From a checkpoint of a small transformer trained on Wikipedia.
Size: 14 layers, width 192, 6 heads of 32 (3 for keys and values), 14.2M parameters.
Training: a variant of Adam for these matrices, 994M tokens.
Each number is 200 + 20 x the weight over the matrix's rms, rounded and kept within 0 to 999. Layers, rows and columns count from 0.

# up: layer 6 MLP up, 1536x192, rms 0.0863, rows 369-373, columns 0-95
# down: layer 6 MLP down (transposed), 1536x192, rms 0.0859, rows 369-373, columns 0-95
# gate: layer 6 MLP gate, 1536x192, rms 0.0915, rows 370-373, columns 0-95
up369,202,217,197,160,222,160,225,221,212,169,202,218,159,196,174,208,196,196,204,238,216,180,219,207,258,133,220,187,224,172,225,196,214,184,181,188,207,248,186,204,199,234,186,191,204,194,169,198,207,188,245,204,176,213,218,185,198,180,218,186,223,213,201,217,176,224,231,199,202,198,181,200,194,193,184,222,197,176,239,208,215,203,201,206,204,217,182,207,226,185,192,214,205,228,207,208
down369,220,184,200,179,231,186,216,171,204,180,196,186,205,213,206,188,171,198,187,185,226,184,213,219,202,176,226,202,247,170,181,195,219,202,187,176,199,232,206,184,174,202,219,189,207,201,173,211,216,188,221,194,174,197,196,206,203,190,203,217,198,199,206,183,162,139,195,268,192,153,206,217,184,183,200,189,210,191,223,186,234,194,187,210,199,200,184,218,208,196,202,211,211,222,229,188
gate370,152,197,206,186,209,222,216,230,177,200,198,193,205,189,156,211,173,179,235,186,216,216,201,199,208,248,218,184,186,229,192,191,204,198,189,215,161,171,195,185,234,189,205,177,237,203,217,171,194,193,193,176,221,207,222,201,198,198,186,200,210,180,171,218,218,202,189,204,204,184,212,194,183,214,204,185,209,182,195,214,237,233,181,209,217,203,199,191,230,219,230,187,178,198,237,178
up370,194,168,196,196,235,204,200,182,235,191,197,164,173,192,170,196,185,233,231,209,181,215,201,206,167,200,179,218,200,178,205,248,220,182,202,193,209,192,186,189,206,181,185,226,175,246,192,196,214,197,208,203,222,216,169,165,191,223,236,191,180,205,212,208,191,198,192,181,200,177,190,216,229,200,209,192,175,215,198,192,218,219,255,224,169,210,219,178,177,217,197,185,223,198,181,210
down370,218,213,200,182,186,226,177,206,178,208,203,199,207,198,208,204,204,199,159,213,198,202,185,197,238,177,233,210,207,220,222,145,237,237,202,217,202,222,215,213,209,231,174,176,222,165,187,219,209,187,184,179,189,198,194,222,202,201,198,218,204,198,211,180,207,217,215,201,188,207,229,210,178,170,215,200,202,201,204,198,224,203,178,203,224,186,199,189,209,203,180,204,180,205,244,201
gate371,214,180,180,195,226,213,183,209,191,212,163,192,201,210,139,182,200,212,159,166,197,201,209,198,186,189,207,212,190,239,192,206,211,193,183,217,190,192,205,189,200,210,199,146,182,207,193,199,220,210,174,204,182,216,206,199,214,203,213,202,193,205,204,176,152,185,176,205,216,196,170,163,216,191,195,204,229,218,219,213,218,190,216,194,168,192,213,220,215,223,254,179,201,209,169,193
up371,213,222,187,216,220,195,216,258,207,181,216,222,212,186,177,193,266,189,213,207,161,159,205,202,168,223,216,189,189,198,240,222,178,204,215,202,213,200,213,186,175,174,227,195,204,175,186,204,227,211,190,212,187,217,194,203,191,207,219,207,169,171,205,182,202,219,219,209,199,192,192,187,206,208,220,162,186,191,188,208,185,221,212,185,209,213,189,205,213,222,209,211,191,164,199,202
down371,189,182,205,226,181,171,217,174,229,225,188,196,173,219,182,198,175,227,187,196,224,243,219,211,201,207,195,222,205,183,195,202,207,233,232,181,199,189,208,181,186,209,194,171,159,201,177,214,235,206,183,199,169,172,179,174,192,173,155,220,225,219,199,215,191,200,164,192,189,193,158,211,189,199,203,207,222,204,183,191,192,213,174,203,199,220,226,212,220,221,226,200,193,166,202,220
gate372,193,181,199,180,215,227,206,195,202,194,131,195,191,220,204,228,226,200,195,185,212,180,207,201,223,204,178,192,180,219,181,190,200,214,210,182,192,176,236,191,170,194,178,173,158,180,211,246,180,213,200,194,194,214,182,197,220,158,153,194,199,204,207,168,198,195,200,227,225,202,194,241,161,181,212,225,169,201,189,202,194,209,190,198,163,194,184,209,199,222,246,205,204,156,204,200
up372,229,205,201,211,226,169,205,189,180,222,214,187,210,219,194,214,214,183,176,181,210,204,220,200,178,164,198,165,202,207,203,185,192,186,180,192,191,204,195,172,198,200,210,188,192,208,219,196,228,204,224,153,193,200,166,199,190,216,230,193,166,202,214,195,218,214,195,197,198,209,184,196,223,203,237,209,191,172,197,225,175,199,252,180,231,193,211,227,181,190,174,181,229,185,208,207
down372,194,195,227,194,187,222,198,182,202,204,193,209,198,170,192,193,186,184,187,220,195,189,197,219,189,191,199,216,193,212,179,214,231,204,196,195,170,187,192,174,150,243,154,178,217,210,173,214,208,171,191,217,204,197,208,204,199,202,165,206,259,206,204,197,234,216,183,162,192,185,240,175,202,231,237,191,217,203,222,167,191,181,184,180,232,197,216,190,200,179,184,186,208,204,175,198
gate373,191,211,157,204,228,197,190,173,199,231,209,225,211,207,209,166,213,205,208,194,209,227,165,210,179,208,199,228,225,199,189,183,195,224,218,193,191,207,207,215,190,181,208,196,232,185,190,189,168,188,148,200,206,221,239,172,198,191,191,184,205,180,176,200,214,195,172,250,201,222,210,211,208,213,217,222,188,181,235,202,213,235,175,204,211,192,208,170,234,209,206,196,206,185,185,225
up373,205,175,210,174,189,156,201,161,215,202,194,225,207,196,222,221,221,219,195,214,164,205,229,213,192,161,201,224,254,227,182,203,162,208,212,181,228,221,194,215,171,183,196,197,172,209,204,196,176,225,228,183,211,175,191,199,204,190,197,160,212,179,190,225,224,246,226,207,209,187,168,216,207,188,222,196,181,210,181,178,218,183,243,179,182,189,193,204,182,184,189,220,226,207,219,205
down373,197,199,208,209,213,202,219,214,205,195,204,196,220,201,179,187,174,196,233,238,238,196,192,193,220,216,195,173,181,209,179,200,233,198,193,207,171,218,219,224,212,215,200,220,238,235,200,189,204,228,198,220,157,156,214,192,236,203,198,224,189,232,252,221,221,200,192,180,170,213,204,193,184,210,217,193,210,166,224,218,201,219,182,183,237,226,205,169,209,213,201,212,220,224,204,226